config.yaml
num_key_value_heads: 4
intermediate_size: 512
hidden_act: "tanh_gelu"
norm_eps: 1e-06
attn_scale: 0.177
init_std_o: 0.00494
lr_mult_up: 0.667
lr_mult_down: 2.0
max_grad_norm: 0.5
batch_tokens: [16384, 32768, 49152]
train_tokens: 130500000
Each number is 128 + 32 x the weight over its row's rms, rounded and kept within 0 to 255. Layers, rows and columns count from 0. Numbers have three digits each. The size before them is the row's rms in percent of the matrix's.

# layer 5 MLP down, 128x512, rms 0.0669, rows 0-127, columns 64-127
112:101087120179164102116090140075111134169094055117086139125120133123136124133154159080093178122116143086106105149104157100176119194140138102138138127126165159119195147112179107150067101081064137
101:139082153109116122127143157125134152167064114193119135114179168120126128141117142133097131144121122158162061133132105128125126221112103103117111144133122106127140172120121119116176148119098155
093:152169137139118118055148097101138124132157152172129176113126110212129160102071139201102153091107152073146190170136165046116119136095163152126084135123135078139058134168110132101115129141104147
102:136137109119144152101111111113098128108152175222085111113086136155149077129166124127142066128090104152144139113163123020109148103094113086116164132102094124177127134153075195088068121083124220
100:109078114173121126092150174114098153123096148114114135135143155081140101135079138165120113109089123138226141138073125086146130139142155137109145156159156083138105105130156083138139129168147157
102:116126087134126095121121121089121155106152120108145127120108160125133159144137081026126103119206118128117080086086157127105179103154168156117144103132111082077165108104132113169080147160144079
093:141167105114153150189166100135162159153114102164089169107122113163123121159105222116115138154153138126145105128159162070122133103136130152129134093165105134160104134142136107174078083117101125
106:118178131116138159151134097152059089139153114154122119120090170122117149139086147104078144125154103134125160122101083117137117107105125148113138110140165093138147141138108108077070064118110154
100:144126168135146101148100045116084079120109134078189119147139115116141134143162147106130163156161122113142117132156123133119141080139135127138126105166149156090142103158126111189196162110193140
094:082085162142141136096106114091119113145110120130162130116153121140160115128165145156163156099151101137107131107111108106121144130111186118090137109115122192166149153134049131159091165129146130
103:118132179036140148101145145108145149164141146114114106083117144109131132125084129175120174075115122088124155118059113188099126097111135134132189102138113129049139100199128139169186137184125129
104:071158117107091111143120154104125137104100158184156153085131124165097121123142132170140082145107133080099132127117130144112115095098111167126094133110100180143204116158139102143065120125159157
104:078135091120161225157123088140133167144164144158144133136097162173127123111126083113099110177088138086154120101119134103077138089133126115169136157188122092183159123126148137153147127126098107
102:103144152149185174089173151091148144083115119095182136101123139160146150119138134129165163129168112186113140156111116131187183096093091140104117123156088100085125117192138116151144171120122168
095:162127164168137171117124123151095140143068177093129110129171147171151137124184072208119117092140125131101124141157071119127146095102082088128095135148154135123133092147111128123097114133158154
096:126152155132152145169107141147126152102151100126171124121115084180059146111160116137137120150041144117156093087154151117059188123147079126128089090133142159149099125135186132074157162125155051
094:130069177134133149158171135119122129101110139163145149113130106123117158139152198096119127101177119149194179167174153107149139126186074119127107111142142083158098110116169116143125152183150135
104:136115122129108139105112145123143114133131135139126144115104082127108160122123149093154122139093160068126185129182186139151087048161168091157115140173155170152080137078132143174100108178154092
108:125195219154110145152143123146178114096103115107178149154118143121163103152102138089108137130140114163117193141120193134111116126120080146109175125124146097123143064125106165152172128153092105
099:101139104121130113111127152205166092086144140199083089069148157101188141135099163071121115135159124138125125164132103159111158137076078159050196103137099099098181149110151125151155135142091088
098:127108112133103115124142156140079152152102137110095153118089149162158147136173151068171100114124133134142128158135115122186184166116139121155169119110150121121081136109082086131136124163110091
100:092085153149122125184074114110166129084137106100133135144147099097174098115123148152179063129121110113133152102089147176131105135094132129185162201097150108158181088156138142172099153149119118
104:155109167164135093162086067117180140136140110092141109153136127150146101149167132153165146093119160096087101088125075147121168066159103118181175086090135115219101136134090100078151131103152089
104:149080178096155137147103099148110114205123156090122142140122155124120163148113089121107100133109096085126092217120155118141156160132214142161169161141139149110104121097112122120027142105184183
103:152101175164167162164102152122115152139083123094151166091185153203097144101114181151166177170144136126068150091112158127069070091131102148166127167082132168187140102106104129105124092155132152
098:133135197130134076151135164128096091144071101115106095154067115106132105113119108159085121157167116103089153147082172157167130181134119108133179058102167217114194098154122084037080121095128139
107:097085076099141092116165154113162109130143091194131069159089092127094153117192205145170105124133164111099104091179124092112164158125139178134098131135142132039133086104097137176165098107050112
097:112126081144095133154113134126103095139116112162135186112117134106134090173158136113164107099100132105137163108138068192107185105121128196099108113144137113178149091094109154124110189138118137
101:166138130151135098115138099102146142092087069123163150123096121152119124155167127115111115093086135164149058179116066139160140082119102114113097147137176131144059126044212126145132127135093141
100:145159122117123119135143145139079133113146136098117106095137123135054110099109147100088090164124120185070145106104087114138114148129127093123100157150142130156124120150136140096114161164142161
093:105103106133148114176119095122152129083152120127125147137127162094141112140089143097160145109131105176150151143161087132131105156124168076104147110099110101174077131168079124107105104122077172
099:105144125139134124080150188156113174137090149139135119081164113155104119110128178100135078136093082159147147098132153144098097141097140110178147098133121133094177139155091179101132200151081186
100:110098122109130117090094090138147111104106134158122150093159110146156149159086120122131104066151151112123152154083113090111130142101040097095142128159136147133164123192123134100195086089117083
097:107173131135151119169127096100139132093150137123147137116070164125117144113121119200141115167048178099124098137190099214156116130166128130107154090102151130084109075168094117093139145096146083
105:141121140161090109144194172142157130132126049073112165180150128143105101118133078091172164190127089150087151144143144131133107141078112200166126118128062090161071112131137146136202125081198149
101:136149115118172115078152157179171133162068128132126127130132160115073133131112141127099191184116193125094122082106139136120119167130108129140137132139124107085134128184118131084106144107096134
101:123114073166128133135154186143152112145126084128111148120121139130089110126176139140098198143142136092151108137123123168126122163149120122119143160146134077090126119091161144040150119182157071
099:167113108134161129161164061099170129066160095061150092124087135104139143101130140136089069071084111139131157137095137147180122137134151112107107165113096112117157107173151171179067068218191152
098:139159132124125132122122065122101064157202186145145103112168176132105119129110122084131149086157089186096100114166083206154157152150090117145126102145122086080111112105127119117067119115185109
100:141154121076178132156121125132146126150136197134110094137136111129175141137128102106189171125166131134114081168147146096155113197089118130097066105121121110155081115161090120141130103151120128
094:165131165178151111110084134136123123089127185126239130116094101097136118125126153062129126099078130028166163139110200111123081070106121186128135131122135163175185154094112138130067146140155082
100:163115129145099113133112088093153134100141174123177068145126101107165130141105166074103120147171114096107139147160148127149138135142093049177112134120103134108115116090147107128091062102171132
100:153121187079154144132113138104104098150081094132159163191085160107150136134091123097127170164162164087103132139059182188126119092124125085103121099126123130069071129085141152173160137184084095
100:129154099095173104197165113150111147150156107171106099126116156110080124096101124159134129170127132221149132122135097232127101159156128138138131147086148153129130139135105154132134138179079120
099:115119119106134132103121171112120221145152141180106167133147156097075135125105097113155120103084149137126138134197195102178133162095151162112157177109124132134137124086010108142095114167076100
101:107117101078116125126129118127097119139163124168126118148126159172163124129125139144128104128163121150107121164106116165144102137103121108061162149129119147127107100144093118200188189131128104
091:164074138119116131104075108114123098116117104121149148164143109110166136109155152180094063087171154112083090115151071132083120084143119101142147165130149138078141132120118167141188112134116098
092:114106154099159180162086109102151160140140075099175143128119103121125132101091070126117152091137133109163083189134115162126188143156178111080130152150139197168081120146131136113089083121130134
099:152087081121103120094133105099124096150188182099151093142147146135168095119110108158104178129095143126086187140140068091148171167114141132147098186144150101180112134081115130180140115130159137
101:136164137146154114147120103133100109064142154191099109141082147124139148132146206079116153137136095129190135156116175176141080156054145067122132120120147158172121159104173153161159172111133183
102:145052169110105159112162200118164109117128146185122122165130148138132173154203179115134125117077138146129140164123104115085160092144144114148087122210134115129087090091084134148132170105112112
097:103147183069123111135079124105109146146084088170107192112084104139114111107154122128151095136055135069090108098112109082129099124145140099106174179145068109145107101118059168111159143173104123
097:119105104146170146190133175125158132162119116088127143142100143057133109160096144157125131085151148088121106163113142160175119123133185138115144131146166084080141147117051136169166120176123131
099:166118170153081141102123093185117175116124123136156187151137085121054110093184103096071109129136135193135121120175102069108141132145171092175139142123128135108080190084107144132164204168190089
099:159159114091090049130185178091114109100140122145165123171173077145050114150131071163125153180072097162145123097136077114111160126097124115136115087095079119138122173102183148163130104111073126
099:106142191162190160124152130109106088131143146124120139167119139109118173136095103183145125114064145134151155136133176096127164104116170124154105200154140116111142100209092114146129129155140135
089:142132129146136136143144078146137151186127121115148124178050100097114119129123170176136143166176128130115113114122117124107127139126087087160125068106181162133166125165160118136185102089117070
098:158100101132124104213124157159154139180193114142183090125127103128128109100085109095147091103066141178149095127064158138093132113125121098131143113110101135197140161166166131126120141153148107
104:166139107133141129090115087157109154080118108136157130159151113137131108106133109182164125106146128176140093116120084116093064106148119141118089128101095153126138131172176130148154152118156183
108:154121124107149078107114137114178143100135169183104123078171152123139143102143100113099138097136140138130093096089127126105105087093094132086100147137109104147149131188076137094163146107178110
092:124184133163127140123156120109120110154129107097092144197184161170051090106145137050089139159155120208068184123151100218169129154109091133129186072113104169192154130168207108149093133110185149
094:084103115110133132138137133134132148128092128094072155125160176105129168131130144124098115129154120140081159148124125087102153086090144132130146153195107172169074153154087120088215100137125114
103:091159088084152145116136143111127153127134119193104106108104130131040110140162159146119096126140076183146158135138166118124068127104155155149094146109144080121053144131134187170084114142117143
100:150145146138183123163121105155158121093155125088130122117115140103183109118107184203128128125117137074107137114156083177130078099107145168066128132096131134179179140113162141092115204142091104
099:089072066140109148121100113118075144067132141107110210129162099143152138162163055068174135089127121142113132113138093130160112124139183114137107172150114130063110142179160088134155072099158134
099:163116052167120132133093103142147096088186164072114125172172111103146112157123199098135155124130130225118179113132087150121183157167121015086142090117120117120071155126114161187090107125151119
104:172094075155104160113181106094117152129105130090142134109143117087138163137100091065139115141124105133165088114165141153142138154105092103123091129105143183119108098085087101143094124162122130
101:152165126145097124101111124164116114102144111128082110130157122133059121096022132143148048108172142077145097147138133109153105122125113093133134129124141085122163131139099126124124098157193070
101:102094124116128207134142148125153126096097141106156160135157156151139137145198096155125159145171087134150168156152158088121118111143117127102133142107077131098113128147159148173176136118187149
094:117142170176103148131130120161162154174152085116120165164069135139147112102106153087119140132151123128101092157148068099117133141164206144160115106139084163109142146109073120136113162072134182
098:143166168078158129060099116109132155119112134084121131157145104140112133133064146120147167181126135112150113150102109205114081147148086130074152085129136085139096145100129079099121165180058155
105:169142163101102137172161041123135114099148124104147117165091199122118123058090054093133108141147118179108120102106135131178140148131139119151101165146117108175101121134093103073185106153147178
102:129161152130182161108099123143104140137126122150143146147149121180130149135152145124147158129115149132130155129111199159116164092135195076190071185154148115135089107084168135145064119098175155
095:134060121113153144147138100156135126136113143103061126132159101106125134153125161174089118147148147057087116107130083114114090103119156112116102097117114193148071121144189140075127127133161114
095:135166129117119138172114132109142092126158116107191071118087130109133121155151076122131137101149108105170121113180193139170158181133139137139126176105136104132097088116132117207125137146168151
098:110170102095119164147120134110162132174192143144067117131104068149164131097138180170077137099141141136100087135076116128094096154117070152102099148198150084112124116132150124097159108143124157
100:093122123132092157158085156123167154098148118118138110114161138056170101127093151146096078125145133164036141131093190148180138158129093121137146150099111116103092156059135145151140165145088142
105:138132135139085118084106178118101160116089105139195092095186073122142143111118112134076113166102125117098138122057195075130130148126110186103095157104079103172125172147076113093129078115100124
101:141116103195150093211106086175139121148083162108171120128149111150092163125133106107116098167156140115137161149154169154161122164168148126176084073090090129106138106160204166142132145102192155
091:114132142109092136110118087116173160150193126131148142155119199197102148139106167124091111111196099096068176128096138126198051191115083118157108122095100140168181129132180133124059089166128125
102:168138080100055151159114132149098182090107135173066097132078135164150131157128086162115153142110139132155098154158114119127137099166125115144115136132089171093069174112139082152152065116047102
096:138108144137119133104131109158119151178145171116157075084132141172069139137185127126121141140069157138118149124087164108151121115140148138200121180093133115117102110123157117083114091078160126
101:140120090134170090153143133123104133145138152153115127142146130107099122093109097184108134181132133133103124132157116146151061156111127211139187165120134153122178083144198113088117125107148170
107:118134142122135137100116161105122119164099082139084160137088140131075147116119084124134085123092143151123140091154116105150106179163108112182151105122174128142154153056108115062128121142110197
101:179145099123101172143163132084089116091179109116103138102096144153120127139142077113105057111148142138120132095153188040081148133090110147159107109146149081094153084059213153132166070130136110
094:082077115143017105097106173172113094122135102136111158083157116119112159161158130127143072090146125163146112156178149124136107192129125092133104091115143166051101147196106123104154152067129113
103:108131146165113096134169134133160162086072099129184120141096142136146137139196120141091119183172053136156165130136136069128178096099126112089087110117113205200184120126114103119177150144141107
099:116166136119134123129087099090113098111089117127168114158123121130112153144119110104149145152144111117101170118149129120134150137116118182119085086124090167127024121163188141119196122128130158
101:121154171128129079140162186131122179129099171134145132146123124142159109128130119097076126113131149187114149123076143124170157125167130141095112140113102114135151148121084136104143067133152063
102:140119096125070149105109151127124132100197158145101150098110118118043108136139094062205102129126111129134117123192149157124108088124149111106143123095130178083141133113109115047171164145103087
102:141099037132120106116072142104091121130145109160102102099090103113195124140129084066138110113062160104107087150126113139126118156124156151129133115142165162127178117138117151069121106146049121
099:126134127151099141072123146086057155114124054153182126109118111093111162138160107178115111115093120096137170139179141156119106110131119125152151102123136148081173152108080089153193139097108050
098:139139161069087151136160100133098117147166105139118101102140089096142121122128103103124124138150120119154112093106120189134102195133141188109148118081131096178138155112078135086190142111110109
106:084138147108065128114104092154131134127114144072079134133095136121191088135132132173140155080193136126108135138156112108121148147191200077160085089134142146055131154066165104185087143134112135
098:104190084115101114108133115116071104126147160101177127122092156130133141127156196113122074173219127148145147097095115158083145157187125094168168122090157113186148105121122145115046117144098129
101:133134086118147113114146093147079098128135127170073118119105136111083151136126158092089093153160155122160116178110161089098125137126160106145094080134150100110153181114119132129195154093129140
104:135204133146141135119148137160134141163155091130106080118162099162100127139101136159190124128085112071104116126154089169137130085167124175061117089108158110128202115171136125156169108146109122
104:129100209124139131149156143145160079110126163090048162108133129152145092125112160137119169128168154128142121092148101156101119132110095156170165064127139152144164127141137127169136101133135125
100:107122167097130098071139171168109177118114209119096111124115114114163152106138193111088146106140130157138038112076097155106164142130087101111113099125135145064131159123161112149078160117091118
101:185126127160123108154132139151142153127123130111072119136105127099141098109149093136065182134098097168173124130148134084110168176139112112193096126159169154139094110162187124119128134161085141
096:116177078125123101028153155135160082129091159128113123149125106098116127127151136132120187141085141092098126159063182116118136143122124089120137158153105141136133133115109122085094137092091136
100:136125121142139165117150138187148120086127114113130118160145104139079121119115089165091113144139108171138161111155129160115124129116113106140135068169177097107145112137142161141090123103071130
097:064159153103082101095047137117089105155135130133174128174180162157146112138158112165151155140066128171107158103118161094071152154118099112099168161131076127177094117140159134077119094114099125
096:193145152075129103091101045149102056160219115136125098162162113073103123150073041152157094142145115100137158119154114124134131102131125114193138138108139147094164220100155127127119109127087089
103:111161217138070115174139175087076094141154149151204089149089101149175110147158077127147126112160135098137113115139126146117191164147089092115144110130075152090152154065075124161087099118157119
108:142165112125123128124156133172130130154081121128175110143195154132145125158077157157144115120068115137193115118095069099184154108161086192077100148118129162147087153102107110134181127097121143
099:107075128108090119120084112146166140137137139130083190141161145120152145135125118145111127080137168189117127126180170079109134136150172140109129175135139148109118156142115098110122130128159191
098:126101099150190097137150109156144109113087188145072132132119127122119100091102146109144154162157131065147079104079086144168090110149119140148120086069100129158110112166114154187142167110219112
103:094066091105119093140128087120170131159113100212102127096142121101096158179086139110148166125120176121158132151163226167156134078180155120128175149118168143085096147133178145141129120129107138
101:079132117171176117109145163118182133123119102105112172112100158140111111129102114116118100135180119090096129120176111080124104123127132096142136069123097069072163109147105142154195120113154118
106:140098116098107096179133165110142052167140133144070096150117124107123124128081106150227096131114125135143125086091080184141150092156174117103132155077137131118066112138147109099137158157109181
094:103114151081169112128086091103090130167147105111119112107113072077131109105082137109144179127178170129114157115131104198152075138125098101134072102144110102114173147122139117101063149120133138
106:108156146150116100070164127119069134154141170142165075185140133059144127144128136158185168118164119139180133115109133124130125116109123189087141158156123083061221155154214178151126158100142121
098:141139147149143152207091160139193115116102110072120134147137149111150107128207121071095168110125110180154075107149177121155148138121131178124132162087132095161079128165193118079152066074130177
102:154126094121094171150125062130120114167064101105163104139161148184216177151163061126128129092116113129107106125098095173123131071129093119117118120159125145090083083044102101093079083085141132
092:159096143125164098128147113167134112163169100080142108049140143102133122094145116128129148120131113105093111136163141119096143151147130131120151153136043102140142127111171169050119104091165108
096:095086223109110150167090157091098176110048118166080123092121104174188157160116157124140089105112118123155127144113085104159101122112153158114164138151111137127126117118086104168111116090076074
100:137179104109116131090123121142067117116115154140126117102139151170130098105124165184127110091127116087123139099125060087102111072082153179167124167119150092121157178107095056105115074158163137
108:136137146159087167121141174118158125117140115115112163147163074093149178123137094161161147126087149109122176130109068061136116065144171201048117117141171097196078139112127146129129140105094132
102:123210059124131132137156184118112137101140154069064138122110138114075078125158147105109116142108135113167116118062123112124125104141112033100171109093133128049130154116075139152135143124127124
100:123112164162179139180175129090123127142137117203148140117128084126097149111106150148154104133109133072123133154159135124115118120125091159121164162152164107044175117183134137118121163162124164
108:152128130112108104095163144144188102184125156062157156105131093118141153127158111144153210114091130081059103092102125108119136133105179120143118102138133155190084151121110117099115104104134083
095:108161084162156158101138126126154107166101120105144130156189110200166084132171084139137096144152126134093164108095142149082107171102193109121145136105134192164196091179151066122145132108170136
101:114132118132124115157133135098142156163146144149088132100136135151066110114116164105100149164102152152151217132152111058097067127129086149116140163126138146143139141068120094160096170088112104
098:104113088147167116096148148113164134132106085093130031071116123096124088086125126164078213097177175143196109174190132139011143138141142188096086158188128178135163079164164152169081133130107139
096:095108110116129118167133183124078153157158109121072154147132097168207131126112084149131136136115100133103132146128084125156107082126126119096174156138146107125129098082107156156161155111094128
102:137112119154114089104111106153157102121093117139211114077108114105196101119140085166140135111135072132154068128118131123120087115180166180099143156159101151144186152169176114092161133104133126
103:182155124154130145123131106178130116125111155071095113133131126065178181121088128121128165156098127158164129092124143193101160130091122154183113118094102101123049126156123128106088146149162086